python train.py --init_std_up=0.0267 --optimizer="adamw" --warmup_steps=590
Each number is 128 + 24 x the weight over the matrix's rms, rounded and kept within 0 to 255. Layers, rows and columns count from 0. Numbers have three digits each.

# layer 4 attention key, 640x640, rms 0.0489, rows 109-217, columns 384-511
131135141127132125128119110134126149115117109110139133107148165121125129159167120118142123116137124138139122123123134100156098088125112122134177075134108130144131133103065123104137107120073132114101129135119111169116109109150175124137130085141114154110145113139116085143067104089136172136140136124128093131117154080124141149120083114124107113138152154157099137116151161140132123141142
080109086075199111137119133091143087121092113138126129106123117070145140137140137127103137090102134125144132124132087102152116085118136106157145109146094143118156118111115099094125159128111120120121149126105144114100164114159156122117134108142167144150165126111160111121107104135110094173153103132133122092152101093097148128101105129133152136104119168130104182113103150107104138132113
112106101101138118137141113109143131138141130124126149134132139183081086127128107127108123164128144145147127209126101105138110112106127148167140138148154164103123130131150188157198122120129152150126178174107140119143104122116139120126102118120075082104115139094151159139135182110128122105092092137080119135098144149133127110147135119119144137091111145088139133126163131098125129110145
122100125129132128121121140152136133140142131092139133123158108100101140165120067137164112153123125156100155128121090128107107135114140104105124131145131120139113116118123145184082160130119125117156101156108126129140146123147089112091126095137119138130134135137172108119104128154101119133126102165147108104153112107114114106155143113119153167132123127104145115162127169126082140098118
117150158115128144134127094093166141126143128136079134124150140144143088128097144134129127103160115074178100150088214151122125103157124138115129168094117124125110103114135186131119130131112149129113137119151130054123147118123111105136131143178125139117131160146174135156141123133136116135115080141114126092101099111131088116152068157118144131124120096158133115149103132138113130168103
159154125125121117153128157152149163140122123113109126125128132152112103166165131130140124114101104119184096102136117113153154116101117140121152134160128141107131117135101119152163125098129149179128143144144075155123080112131122146125121114097122153142122157100099146116145132098128169104146139118121120118149126147127174143128144141147121122173174140111121137124162141121145109155139
150114150136089149129101107163092118149129120136123147082103127152134131165140150163131131138103121122113124138137118119111155137104142132125141105155151121157148126152114115150120097114117136118101072091146130159116086125145126184115136103100125117116122130155139081123107120118150145128121122134106152140142112093115125136151141143129115135127144143111130150141163140133114132112165
120137120141138129133166161145115114153106101166160132117148160137160170122080124141118157144167123158112145120123125130128107130105127108136145163108075101158108126102107118104107095106141119135119109125123111110106135154089094158092096124153124163131099114144141121137107117131124118108120096108109165174123129071143119121117161144130121170106111118078104126120112159143144115098120
150102147173090097138124170128120152112142097078130088106143162119138122173116085177157117128115144123114135134111153138090113126138137145142143114109126100147085097150105134168112103159128152136145137113100132146129121148120146162121122146099146106098148158146121104166141130121140138136122134132169076143117135110112141098120080138087115150147132116143137097159118161123117107118135
139119152118134142103107123150157139130158130104119113111146137126112138141133088122135136110130121143168098146094171139130139123138130115118131175140117146120123133110102160166112113097127164150139103145172133129157114130112131169129122125133136084110120109137101106084124126151140128096149124119089096123135116140099133133164081103124101117140103087153108071125113174151115103148148
121113088135146089141153143097162160096147101123135116115092109069160189132116140121123109115123136133152110107085170130121101109109134162127152137141088151087119135108123069100123118153100128126121163123124125124143147106145109107166123103129130117127135100131126145126124129151144109108138100111174096111130123122122140119147109132086147165147103120142123135144105130118126108124133
110122184133098158138138126167123178117099142116150144154107113151092134155160139133132120125121126132106124118118118105150120177133162135152111084106169120157131130157114082110125118121093116083127076100145140161123115138108115145112129126128110148066092141166078100133118118133130160150140113119104109167121144132119140207141131092160128106129144153129115111135149151113155136145100
081132160122134107123145123172107109085116131116143135138118145122115103128136108110111156168131126192162121143177121110104126144154122115131115133104156115129123144143146102150118133120162131128162101134099143171175105113128107144109152146109124113143116138154127146137128094119126113154096103151122137150156143106146100127133150095159116109103123152117116114123142130150152113129138
116106168151128126146107133166119110113140114184078153117105105150134142115145175165113130126131101130146139124102140126138140139161100122126099126126151162107126092169166071134126130136131162094139087073097137092150130103108111159132103134111157105123122118119117161146128123122139135125106133128188125124122104135131113114148159153126128112129146137123157185158104082095118105081128
129108156157093151126106151127099143133131113124154115170141111109162140097132139179148141135140145132106123150125119148145094130106141131178142116112138147111120100168111114081141143142124140119130123135100118119125146153111082156123109112111113137151127123110123104117123138122119133144138167123124146133131101140115159161157091138130150088122128155115113154140120100078125142107106
085141082058131133183174123136122120129149141081113112099137126105087154147132142096131129108149126161120141135104106105095137077080160098145110118091077104135145117114138127158106148131100106126104137112128147111107126141134148107107107135119126095118118116157121137123106126128114088117131099141140127169076074104152133147090148125132167153071151161110099107122157117086142105202093
162159097172114111140163143130151141134131078129155099110119133157123149151123132148132107127130149102131146112120168159119148105087111088124111133112118090148097129144123149122134126164118152138123112100108145140115123148083126142120123167164159120121131111137128118149159163121157137069151156109135138162127129102113125098160127168093094136116106113098132107180109140133136131120166
119152102123119108104178108113120108156144103098121103097144128104103150116128110097146132104136088145138131158100146137122112115140151143130125105085102146085136138101103142132135118142127123154135171123113116075146179118078108134121103123135145125139132127077165144096124132120114090134124100100124138111091066141132147094115135134161150163100087106077124130151102128101075132129154
094111111124189144098153123130135110115164152138132132120130112115137139101101110086107148115148152118151119132137128135118125113147115088138127151122079149129144112134161176126129150109139149148121132145145106113157120136169121099118123108138110097179115120113147135111150135121132097125125102156146148112132106118121096105128136128103140139127100140119125116128098124109136134110128
105106127131172115135128131125127116117125119137124135111107125135135156145135107128144120130127110121143130144148124139114171122136121129141119126118121127142139121126113112114139113114151136120132150127123151135143124103123124136126118148131118143112108138133123122128119122126146115116093127129102159144139114141118146092132120149138132120136130166133084144141151132137104108108141
120151147140139158121132136143137139138134151125141136169120117130112134131130129142123104124112137136135131140114127126123142118103144111128118120133115125138139127121127138134128125107151135087140131102121144130120126140117150139131130126135131133144137126130130134149125140134118129148118101120139137143111111119150143127093148104085141121148139114124144144118118123125145137154119
137139130130142154156126142138113138122128095132123156120139127131135135107131135148132133124151121127119142122123126162111123117117113132121130119115146135124156139133134101126122123151121124135130094149124140129129128108104126171116136125125117134133118117152127139119130132118114110135113169129128144120148136127125138122135133117144119102132132132103120115157150142122138135125154
119127160123130121116103130134133116153131124136121127124124137154159109150149127119121150133151133138125121118135112125132119127134134134102119133128127133092117095121104115119112133155122130127157133135124132128126141113117144101134162144115125126136116149131121111150139134109129136127130129135126091112136124152137128129138139106118142135114133135118137129150115123134129137108124
139146163128125125147126113114127144145103130132132145142117140138116102122114117125119124145133133153140118125136143144141102130137134168121140128122125122148114130110131133137137118127121109135118131116117113106109127145131100139121141136129147123129165126117113131160133133147115130145129117119138110112151145119143120124118143108116116120106122128119140109108132129137140136125142
120109124132111116125096131147109155112128120135137129116167118141126137122135118126108123119149112131126139127130133136111110143135143131145118108144116145107135141124130126134134126118135115138144112129105134117129149135120107131156136118131146118113131128146116119111139117149117152110151124107140114136113122113116129149128139127108133135126141128138131129134115142130108122128120
119161142124154124136121145151132115106119127147137145139126123105140135130127137130108128145172137126145130128143122120111106146136147125128120144150147138136135124118111104129135161127118108145115139120129143129127102128138120134142130131127151162112126155103123115179131129120119129118146088132117139127123116117108129107125124136121122116134127147127098135126145126113094121112144
122110100141137122120127118117114117112135116121128136111132133133119143115136135144123131165136135135158141127154139134135122117121101118136121144131156118152123127132111146126112132105155141127121127131112153145141148144127107134130117127118137158136113137096134128103130103123130134122097134135111114180123125103108131092095108140136147117122118113126119137120138131142157129116132
132106099113142107123135139129124117130107127144149127132135131164135107113142118158155131119077115129119113122133146156118139135127115149139152097092135090129162126123141134095126136109143152128142162148125115102102135140131105152122121122148131113102113144119123106092127123104105135129122157128151131143126142155135132124145140138141134147127140117133124126104133098115132095135098
142137145094132128140139161118116120145108122148129140137112127136126141143131132137140131129119117136102119127141122146118133129070123133114148120111124140123129110142119107136137130117116088106122116130150107141119126119137130142098110111150127134127126145113157122148131146110164117116138119126127134122123148137132116126148143153110119136112134137132120143105136130134130126111106
132115150132151124141103113116151125156118136142097141130100123114131132139141137105092118138170144126145127137125113126116146130131109106136111164137117161123123108128132123141108146143117125143152141099164121129131101114130148110156130156131137127143129149143129157157119123132159124130131159125118124145147132129118156114115142156120113106117127129126105124104100148160111133132154
115145129131121124126101110130117130120139148146163124140125108138084099127128137146110138120095131143153137125117106107086130121143130144113134120119156156124114125147112142107132123147135122137120129116126158128141142135118121116125139117137128158138101129123112099134138097102119120140121103100138126117130127113155126123130118107102155136142127155114116122123103111126157154136101
123110115118096120141119067135094133109116131125119131138137101136127094112137141136121143105085150130140131126108123117107128103146137148110147104122115164148109128109134140106139142141115137133131163162112155115119119143136128097119135131102113126137133119128130127123141113129092127128129103110115114103128115123145116130124085123124152150150120129134132128124108115118112146112115
107105100118139117104157146133112131135124124116124115109155132121111156131120116127157148120128121141077122132146148138136112122132129162146130102100120121137144123138125130130137105117134127108117116158102114148126153160132130129136112099118110138130145124117165145082123136110106130142126118146135109130114145123136103126136137132134115166136135113132162122136145139097155106108114
113100082129114115103154112144132126141123104134120142131084151175120138129128099123150177108117114126096132108141098165119130127109139168132156094105099098144157125111132136107117122101139124096126143189128104131122125164130135174142150123135108110110149122132143109080119130144094140130136107140144127123124135139165132145120120129154126156139135139104180108083137130121128105125096
133127123121131154131125142134124145136138098116136110135159105122125109136124147135127134114113161105116135140104116105128128151113136136135147110122141121147132136122138157147131128139128138122121152136149112132151150180154122147108155106115136161163136132136152139128137125129124113171138105135135125105118113112132121114145110116130144124151141133120117136121137117143142130132120
128122116109148129116146152137129133127127098131135106127163111134119137125142123130141135112099142127083133152137128125122107157136107150142153090101130113146141116128121152154140141123127135118124151159100121131131158180137130136115132084099115148134137131123149130094126128124123130160130115121130114122105142099125104114152132117141115161163154104125142142139137128123140098137105
156144162141125144135118160109135136113141145121133124136135128124129138139127118126105112148141127140129128117125126098123134122112105083138105143122150119112108125137112148166124116119129125126119118079105161145134148117117123127127123133141132146123121128128151149154127142131134116151133151127151131132110116113143112127144155133103120122125126124139109130155139125147150124128131
140139135117132126126134160124130149102128135109135102143133133134106139105152110110099154122144110117085118118128123126120107141112073132140144109123154128113137107133128150116142144126131151103103116138079118124118136130124125145117140094122117133120134126107158168105150142122153111184125147143156119116101159106133137111138165140133066130172134138131152137137116160140147094097140
140149146134129105138122111115125129111130167121109147131140139124125141137111136110109119127168132126159135124113118109150143129137127090119120147132147135116089128116140103138116131144120118142124114098142154118137129090129100130125125147158151132146116100133101151169121143149112123080121153122135127144123114162098165149121130146115158105111128115122112119149138142144134149112131
147107126121162121130099117088088128129137142166107132154130169111157137134108130121122132142148142134125094149107105126107109106158079134140108115102113119107112125147122121142111151133137108116122130123142128116103100117147131156093127130114160118160151147169144133129114130131132067076134162127128124131100119159131154130115104109123116104101110115116147129110116114137115121126127
122127099131185141127149129152128104142101143152112097132122144146124120116141159142153168124140118126105134099173119144163094134135123177102166099129112133116138136141124100124102101096155110113139130172117118143129122134153155135135106103143087098108088154109116109107127132129139165145125111135113126125108149104150129162121139118137094166143144121119189141107125129128137121142109
100125146138113133123135109170131114156117117108149140132124115157130151129146135143148112124116145133103163122151159141118151155124179104144110112149133136128144142123140127096124052134098151163130120135113133120122170141149128103119120127140133116105154101076116097096113111126117196149164124113098130132129150139108099105137164144143167164156158144156128133164127137087125108124126
098148153143118135121122108151138104151129137111139121120138137112085147141151132089125125149139129135162159139136124133171116114177122147067149163159139186099149143158147111125169145132138143133118121120155090160129132110149130054133117108110155114182149142141125118157116134167127129140134102140121103108127122096119160156101151111108103125121152116105112100085105118133130134132132
137124146150125125159098108102098144108153147125131149139122173083133098112104116154116102139149115110104104171103145138118081120112095133149105065124148094148107119143134142136124127130119126125109134132118167134084102133141109140113137109151155126140137121143157146109118145101157100121134121134128177114117118176140124161114109124137122080100140142117144107134095121152093127139135
130152139135136162124132143143129166137115087134170092134094095126133173130112093105153138115103098117143139115081116153147177153120093099164111132117143084131121136099145111108111113117100109141145121121112101132159169139107094151138120159142092103112122098127158126127179097122113118123114124104079122162127090160123096117149161100136137141131108139121116093130116143136156130114144
115126106124098138140128120105106119122153134146097107155090100083151121156119170085103170139154118102113101149143097109122094081156050163119137136131157157114126139149138140138182160144120108100085129133132112147090124118135128090135122124142119138134153120162098175123127166117120090106123116151124176111099132122174147128157096105127100085129162124141164116064094132123124130106127
132127134122133149124135110125110107103153174123109113126136121118104095138150139133104108133140120101075138129171127109095106145109125142112129138124169149113129109125084173127137131119126126073096132131100142121134110120154111089134135107154107110111144120078124141107106113138128113152097141141176140135138127136140124125139143161127158115145159142127127139146123169122140154109149
125138134132095132101146140147182093130102114091131131121117131155087099134139095127141042169141142136113170136149115095123170143116149138082116135150180121114126135097189148098148139157104143120118139130091156128163150099137119103090088083122158151111138094095169166142063113137143142193139132134177118126088157120080114104140176138126118105132178146075133145157136156117117123169174
120141146187099153131149142126086167137138109145151137156134090120139130156083158181161132157122147137127168162169141144137154123154136101161109124106150148124122139148107151094118133173147146143148125098087149146145194135125117133168129165163137159129150136131092099134147131118128154123106130132125128155143071119092095123112119146130179140162169148115087150137123153120096161116112
144123127135160109124144093128131121139108137100126136133122157150091115116155114116110168124112120116141204113155125113146108137091139132118156125134125107095121156136118136177144120114140099109120117149149069154138116126143155099159102085119126103087109125120171144132107083188142119110142130124130125108155163120116138147112162151107119118128097154109105139124110135129108100110103
123130115092112124122111116141154100120140142132093122101112122139127110116167110107097125120126142107136113150167164109135140112120115094110130131130152150135114138105136140111120110118090136121145152158111108101138142109132142104148101155120099148100139130095160134095124109106118154154126122099113084141128146138154116102176115136131112117122123136113124116137154164115141141120148
070147159092103104160104111150139155059119168170120174143110106176162077091134115099107052136100115143082140102131106149121085119100166120179122112131154142160123076107137086119143113137137106063122184147142176160123136126164064187110099173096093125067172122124166151131167175058092111094072149081142141187094110149201123153117187156119121098122132105153122142130142075124193143175112
105159110066127077170139121052070141123146123161116113140141135086191155083121161107099129067163143075107129129125172095104090106192160108143118099109069100119151104104116099103131100144116113168096139115129128082123067190049130131138151169113162141120129115110034144124141160120082133079227081090114161139131058092094141103133139143163094127132129148199126136139160081150106066147090
124123110144062087181110132149138156098111139125140074117125019142167145151147134126175111115108155151059170142121095059136120117141143154152155077171120136145153154124142146132191147151140092170076149093100092143128136135109128161109140121093090068093165100091055093105150157150084114101192143140104176150142118130167170082118081130145123129165175139168094104090082166102146127178104
153090169121163138139124110122072058139164195103108124144173217136103108137120184175126163132131107168138122086150066099099107112102147181108113122160116173124114185158060113170106164082177116092127158099107146143086062138196214116101108121081121132205125169170148124101075142111170078084100129172120126112151137153147172137082067179177116122156119134086161143131145129097132157141132
146160120165147142124144164065108140150132177086140167125169074084148095103102142154121165133129119076072066140129121116137111117135152131122124103140119176122072096153124138187130116119149119146128071110131103076073086142109137121115123130147159098100069164182081124141138114125152113152184162133095143091120086110127146124170113108141120111158109150122122136120118139158063126131129
139106146109135100152159151139138059183132138110123131140069127136195142124110221129119144173075129156138157163101075146093119163120177159082073120124178132192167179184154092135140123101163091080111211169140144153109113100130170098076166106098088100142094081131114171126117128154108142089164109137128144081125124123152121159099146101134125123128116162054128142129183099097170177153043
171083139169137174121098121147106154134143076089131124116122146137096136140103147199135109147135196140136125151116134151106177179058114106134066112125085123108122174125096169150071101144137146190142126075135156096113124126114174136142188105120158135116098115128143124139114085116162137139176173118129131125142103163062072158098130133126134113133127142076129104173186150162129156158164
146147170132128131150068107094120172111121111065147167121083074113142143135125107112151099086135152182092132087085109077163085114135193088152198055163132111110141120091160171168092120134090146141102158145104116157094102136150123123113144107086176108092157097145118086130110150124089149123169098104092101096092104128121139130131117131132091131161208133106151135090117096117095120129126
073138140104129137111109174156157127109130156208080091192123171134101111149151112145148134143115097124162137129109113118131178119096122126144094154087107068181110114136122116091180122108133156095132142141140148139138175161143078141132148226103109184158127187091170141145139124104148091120093146104102147129139090148149134147104145121158159160152119085179102150160169146121165104095070
140150133138138136145166157144133161145118109163130127121131115155136133183100063157149155137132187122119087105123129170136165087121095097168104127152132151104123136125151144100085108133120159170172073143093114127101143158078153156142134107133133177095097132120115121089175141105087174156125093160118158193075117097134111143130182152097149138111114156137111132102128197082151152169132
066187066091110110138148145109154116172146143144150104106162103116135138151170130141102170170082139082174109156085161152073121132118073148135115121138105152113129097131154074114183145162139098178099047133133162110140151138112141099146163129137059109154091094095102103105129133129056105114143103114073174152159126136065144130182145123126137147153070141167169157130076134121113083104098
131118130112131137136112127147133127141087092167121114113123163128119129132072105187170107089144093095133128105133137134110132138103145118181110081111134069117100183132154147137101107156115157128107118136109137155047140128161123179121124180122131136060162177125121116128143111131111171113096150109114150162163051164178086152110122132137134117088116142156064145171125137100117076119119
146116157111126122119072158113151090135129130119152092152099149081144136080124124152146113129121110111099110108116140091146135069084130106106126120109084081099107132090145149147051131162143154143119131125165086194102157097122143161099143156098178125136153165121155171105171142097109125107153154144077137112130134129159138130167089148125087101135108109139099130167149143106104122147186
143110147168116133151095156141115144129099111078158171121108084144128157142100125158176138115121119169082062091097122124174150149112173134108142105142176098159114149155135154179045081139123143143137150131174139114087099157123136122112126148115113116083122114173168135167116118151132125134145108107104116109145116120191102130108098111119103124165129117070108139137170122120103114149168
139141162154169106152118078107098123146127214148112095155188247106088106146159183140095152078124149159135146086168111117132086156161104199166143083098153137110169135135005115069132130102185094117115126061152146108115089128158153134149141130116141121179074146156097176107128148126110126104144177125121151076135113086148146148139083137202161125141113148125104185106183081116109143128110
155094084170101047090149137149127206140128144119144108171145125122127071072113076134126155189103125126094113143143161111152131174096107078149117194074120109148107128144134136146094124163151078080116129130124184111155146126064072163154162101162102132147062118079191207095190113105103132125115126112141181125122199160178142094111170171116104058150058075133152128161180139170089130040128
110190112128145127129158166136188150118098061170083075122086105174060169170126111134109136097123190177149128154110054109171141094149077122178090116126096092143166155071125156113122107088136125210089124115149187151132121194087154162144193101087113140147154064084107087114136097158110155088197070117119170159148116108139128109144137126134116151135122125125121127156095185097173054170122
140125131102146170063185201129162145138157138189120083132092042086123185092152093096130086142178082118148136139119164131161194158143073113123112169118076108113076137083145083156137168177126105115209111127138138112165161091049102108142109169158130162148125181161098121183146154128116129157164157129191080191093136119145134136120160101102124130100080135180130120137162125151173136148146
138159093114143134139092063132181145081115136151136105137106127174125102133090117069132114138150114167135175135129118115139130067136147116144149179120147128116112112098088186121132081105090125108162139167158116144161110141129140129127098113084147137111147105118122096098126112145114115106105123134103145134128180120139111081155168130096132139142135120161150083142124147116183123127128
059073113119112137133113068148121060195161156130109141128147114158170086174131147192153153149117065128126115204175098128079141132123164170068080144138170151148124125153097083107159124128160146156141176166147191127159149090122157083102169124113054139187066185091133133094129123124177139158090094091102104097119126165136131125085105157195151070151135099088129102108156129139114173089134
099189171130153126136137141088075095203139133190120108126157126131159145115144217119101128132133153098162137115117118127097119119147112165104030174121081104082135123164140069060144136127153124228133112124124078104134128166066185075148176141129170102164114125169030111107183128124141157151194087168117142148152080114065131189129163138103152195146073113085148123120101170110153150121095
128150181134112066106080190181200164160123066158137123094126112120141120105135074172157110113189155140163124153067165109103105199097122060167132149137093058145076128083177126150130146171096149150142140147060141068183224147095135152150160113181109140071154140132149086155149110122128134114164127096151097117146148149111123095092115180126059156123110116165121096156118124166112099157148
182106099117169132107081127066114161111139124069159148131142100082160152082122154131111127128114094127095106119107111116118089090110145128152099133129132164093108159105121118190058135172110054127079116097136088161089088093175171151137136066129168097096151145140084114102167101103120094080216128126136126127129138150116146105153101168123086080158088148133148114136103155134101112110130
101084102135117128110150129165136125118087173131132177089069114221135088190070100164144171136134135140093113129157141141163164147116158081116158117149120105194094087166162148112176101164121134119150148150090147102101127167116080146066080137151096164107117117087160144180083166079152160133052098117125165196099109162148125098124164143097134150098193148131135111186153144130137116117116
157130181128096165127117180155144132085090122130143116144121048147115193229140120151183127069157135180121102089131128128157177180112129151151116113120159090129096140099142130115091133112082114170181170095111108093153181173104126108112119097141103129130109158120155096131086127147163156185127146053166000112134111119122106119113067121160154144170140104118082178117173143132140138137135
116108105094116092145136117099141104139090194125107175147128161160134083113138078182142084142110088111052104156187080150104134082034131127099166093140133091154130090165094189118101128156137112130143142158202086124105151113156150139045158111124141175136123196098153119094095137098169102134129209116210125142102140161182152141096147180177108089116106119116093160169169117117121159119151
060108170142117125091157162102103079162114110153118110133122132153139099146109173137138089173117095157122159107128081092117094108079218139104137118071095105140120145143157101192120116120147118069108192121120122152098082175140159103094148155077138200167144162170123160147090071075155141148220069144157149128074095116214139189090139106093087161149141125095153117142191076110142186170088
144079107144136194153108118132123114094154152089131106163119131129127099132127201119156130175130116100130141132154112091139153083160165144092104122142138132114103140131133104086201149138149160088109098128114105120117142128182122076112093192119129116158112190083098121117131108117143104115084170123083111116124079142125161124144073115202160152133141138136127082148160178130147140093079
150099076123154120166160080095081093146144161107090189118157153151154108131147183088110139188121122100070111161173138116142080043137112144060176123162169196131171106199114096138183140118209106102090130146127081136107082104170096103107100104131122084169147122131104200129131195139117140130135130206093180125075167130170186129137138156073164158103155142101170122146112107115106142139081
149136075055104100118161145116146150088137093147125149126134129059169223137135042130136139066182111116131113121139182105127129049090071081139173137151082082112125124079083155160112154166084103080116109084143100112132152102109116191152076083144120160105174128091145120127136185144110080099119128141166145185145133121150169028127099177130134133090118145194101140160113137092106080180143
127133146180144150101078128177156190109118149121152094129147068120124142187141073132144148083130156196175123115099097132176162164191145140204112099137108173143109192098119131119120132077079155156159142116110134132145109141116149141149153086125121153130080155154103090135129097091116142121140094099156078108132105092100104106111068090174121132136164129147047132038118160107108152144159
127153118112092094086123160146156111137086123125123090060150152142143131115061122109120117164173135114154119167095162133070118121129146153149149154121131121151124122121132141174112107113104107151140164115090110158145101160102133087154139081142130114134170056184088151150109135167151124140172132154154135126151168123095086140124156063046098174134157119199144054175114127156180111141071
110135132114148138133110125110120139115119151140099154135146104141129116100150157122121114119117143150153113131157117116132094115100119134082136146108129133146124131148127134118143118139165113128123142100135120093113124152120134115121129132140129118118112127153108187120140148129141120148151091124118112121116100137154140106132126163141138145118088134127106124120140107131098151130127
100112138143139145114116114129118136120125163128145128185123087112146126174140114126155141155127115143118158135115109151113115157139126141141110097109149121116122140128148118144131133129104123121148144100101137096119152133150128112114102112136142134175137144113143115157105106138118101139143159102135136163133123109107136123092108085118086124131138111162086093134122139121126121099142
135117147116153138144108142099163109150126134113133139108136138124136153090140118126133114125126129106115139134138129125113156107121157152150128134127148132138116109122121115165141132120110100111169121116130139098149112119128118135122145118151165135121090140145111124107135153128165139119136122111130121132139107134111163116170107109094127178116092137117119162147147138155145138127164
108103101143088087131115141119123119107105130143077125137133140123140105122127145124099119119119165168134136136161135124118117102129146135117107103133101152155156108142138141114152105132149143122106171116116155154133101126132096127119110163094133125133107133167147168102151151132083158156128166124139115119132167110132123131127153131152132120144133121163123111170122095117120142138117
128147124117129143111115119141110087156154137131132113144144144147114102122113130122141144149151091119137154118099139142118122124131107118141126105145142137133186139102115103162089134133112124109093110129130177150113140106141153149186151133121126116132112113082147105150121116171108160120095113133114126157139120151154136114100111136101120111086117125113148109118150097147116084138122
140137127145154123119126154128143131116133098122134120110144127128121139101125122118102107101150155115120125111142166110145111121111128130136168135145144143130128101131140134125128132151141134099124102154120140132163124147135128110112118142165103127125076135171116175103109129088119148145132117147147154125128125103123096131135141097120139115152123159159151132147092117137129130131142
163094127117117147108116111143142133129110129067138135102136129149137147160145099112135149116112105130153118105127111124167113124118111133103151143111135146142096139117119114144146140110120101162132095116142134103120116096138108146158134125143117119173127128113133128132105103106125137123135127145113116118115134150118136148132155123138164138095137108142123139113161142145135143133137
130148163114131116141169110116166144120156140116169100099112130126120161131091109130119165089111147131136161120123154140134131101147123097188156091112130114112135173105094133143110136116084127151118099125129159095144145120103121168144169127147105135128111122131147081127122115147115148107116143090138082131120103129110138153099106104130095129135138130129101126098132115151143138124137
105091138155137132126125157085127139128116138132131127102164148122129145108125137109134117105182105125127107115113102099130118158124127147121113101111157135098125107117101090124140126123132159077123146138112140111144103171110135142079078113099141152138124161128139148146111124110135118151110103138124121113111119129162123097157133145128130126109128115142125136146106113139124142129132
119116151106156145102144158094126130085104114102108120109130102100129150162112136141119101084112114157131109139075134085128141125135157144145137127108105134125104124104148135154134135098156142176183148116082164117149103147083128111092116075124119148124126132122081105155147117153175101139118110149086146107115141132125081047124137101132125102102130096108146106157101112138119106139112
142151142128112148116148106116148083121152121150160120145126140114136114164120131136109147126125119096111146125117115141123124115125128094125162113133121092169135153123135148117104106139115107147158086130131135146126143117097134125109129114146103134137142089116138119124139136116111157100079135107152104138146126135126167130132112144123137113120119115096130128124136133129111115073134
142139101076142136136139115127151120155129115114132114104110152120131131104137174143146187133112136115130106120152167146110082103109095117143166132131143096100167147139100116117105128149127106135105111128166123148083127092138135140155156173178137131130091135144106140094148140151143133090126158140107127145130111161091174156140120124136094157109136147131145123099135129118161101120121
130085093175120145127159152136107144102099153148109139139138127124124113127141131123132104113172142139124104134141121106131156155155148131111136150128114151124074105149126170128165134126161180088130124105115129102162103169132120111103106064099107104125114187156143127160130088098128107146153109111150156117126145075164132104141129144119161136159132127132099136182092136133114153150141
117130095152133140096157105129145109127113114146120150135131108163121124137119140122094111130158107130108113139117115110135129134118101107108120098114144131154133137132162128143155141127126158134123118116112135107129170134130098136115114112145111138141150101139161152112133115133117130111091117121117128130109158096149124135150128141135158155115121112090136113154138122134125135105092
119184129107121147146141131133118133111138143139126147150140145143146128132142153134106117136133138066119132126143124121129120138112107125107138084122145128134112128155149115102153146103141156139132123115107112164151145143124136120115141101100126138124137114134135129129134129164122128146076119123129114141134121100131122121130121130144166127126140113136123130137097116125108115123125
112155113123144112088130131131143111169144108131149093118116127157109118147154135115096192123119133100132139159142187154098113106116108108159152128085138105127150164093094124129154146148098085132106132139150113103086144098139156091180151165181079113139111136089101095089139159199121115120108200096139080147141124144143162116122060091134056127154110134127162128096140100145185116082112
096075188160110147152147167105113131098069120133096167154124104119193139125114121164158070103135117150127085108124085075128149098147142135076122113161112165167101076175166128134114137097139151144164134102120100153179106139121118139112140080093157125125127135175150143159153121115162130129144083149143135102125100100144102142168130144083146116086120159158125123141101122127103179153141
118123125135129150138137155113111174155121134160119164143121125151140108144148155148090127146145117085096107132158108104140121138078097103121124099101144147128105097141118111103177135122148177131133108105107146121142168150114142119096135114106117134116108134150141138127134151142164117137107132130134127135153131077128099129150100118153141157132118136134124144152113114144116120123076
120148111125111187148148123105116160110117136126103095139103105135132136152119166125167099114129133135121119102160111117156153138138159101100145126132073117187127119141139148130124123114165149098114123114094095161141121115120127121111103110122123126142142136145154131162137119124128155126126103117160108118155113087146100156163131132132175154104179107126102142154104125118105146164167
116126107145144161123152109125142156125128105153107155130119111120171153149106125131120133143160129130152111108140106103146155069130094123144103154125129167125134114101088131117140120111141123171166085161112121116141127118156123125155105113118119131115107114145120107124122171126126126089114123145119141132162126109180102142167129164123173137112150142155131103151121136160145149082106
133166093093140094074102061157105138164133120120142087120148158114075128085124163118127189089119129154083156170105179201103055193114098144189138115077139070120157174121094113109122087174080077127116069138138150134046098122148135183146137174150105112102139138108097104084118114121128153128170130103101134141114168179096168103120124088152055134176135094164158149138137115105157059126106
119142145129087099151169096134110109127120131125153127116137134121117128128145166104142119130133138135160142102119129119140130138143148157134173159131132139130138136118118127183097121136142116101138133137159123137105111164103103138156117171101121104163128134122108133134126123086133121126163102124165114090077132123138155136088138133096117103134120122142128132115156109103168154156128
186145128094176129135114088159149149108153143083130102115080159101109186151132146100113127125127121152076159108142112122104115115121138149141144153117114119132146199083083134156098110135109112141090146101127100124109136131105144163114133119153097163111135137099143116117108112154116148092142121116155088107125148183138144095062103158121121121184108114111113087122200213080160146068133
122135148129114140123141124138161078123145157085146142117115128102120104178116124113154100125134132150155132114117105098097125110134167117113116160168132151142171136097093086104106116128148116169115117122162167166135157118147131099126101152122116120160165127091121140142128148069071147109099150123120152137126133150161117088135189170143161136145106139127190099136156137105107159125131
118098149142163155156145161110142117165114141099156148126093130101101107152107144124126121163070138073078124117126126117143129121120150088047086108128138179112115108123132091134113137125092211137120135097159146099126144147109144100160134103143131142155114141150141173126088105109141138163114149101152126135137128114101066122142177123131125126134099113097141129180140117150111121112143
129130103142140100121196136105083114138131191187124126108132141138150108059138110153147156084165102146129156145147133130174139128114110104168080144134070136137149127136049148129154104137169084144175142158106127087130092136140089183146114163135072112164119196096131118094138184111139130125122143108087173147124057134182161127106155159169138192133087094177103146133136127116162130124120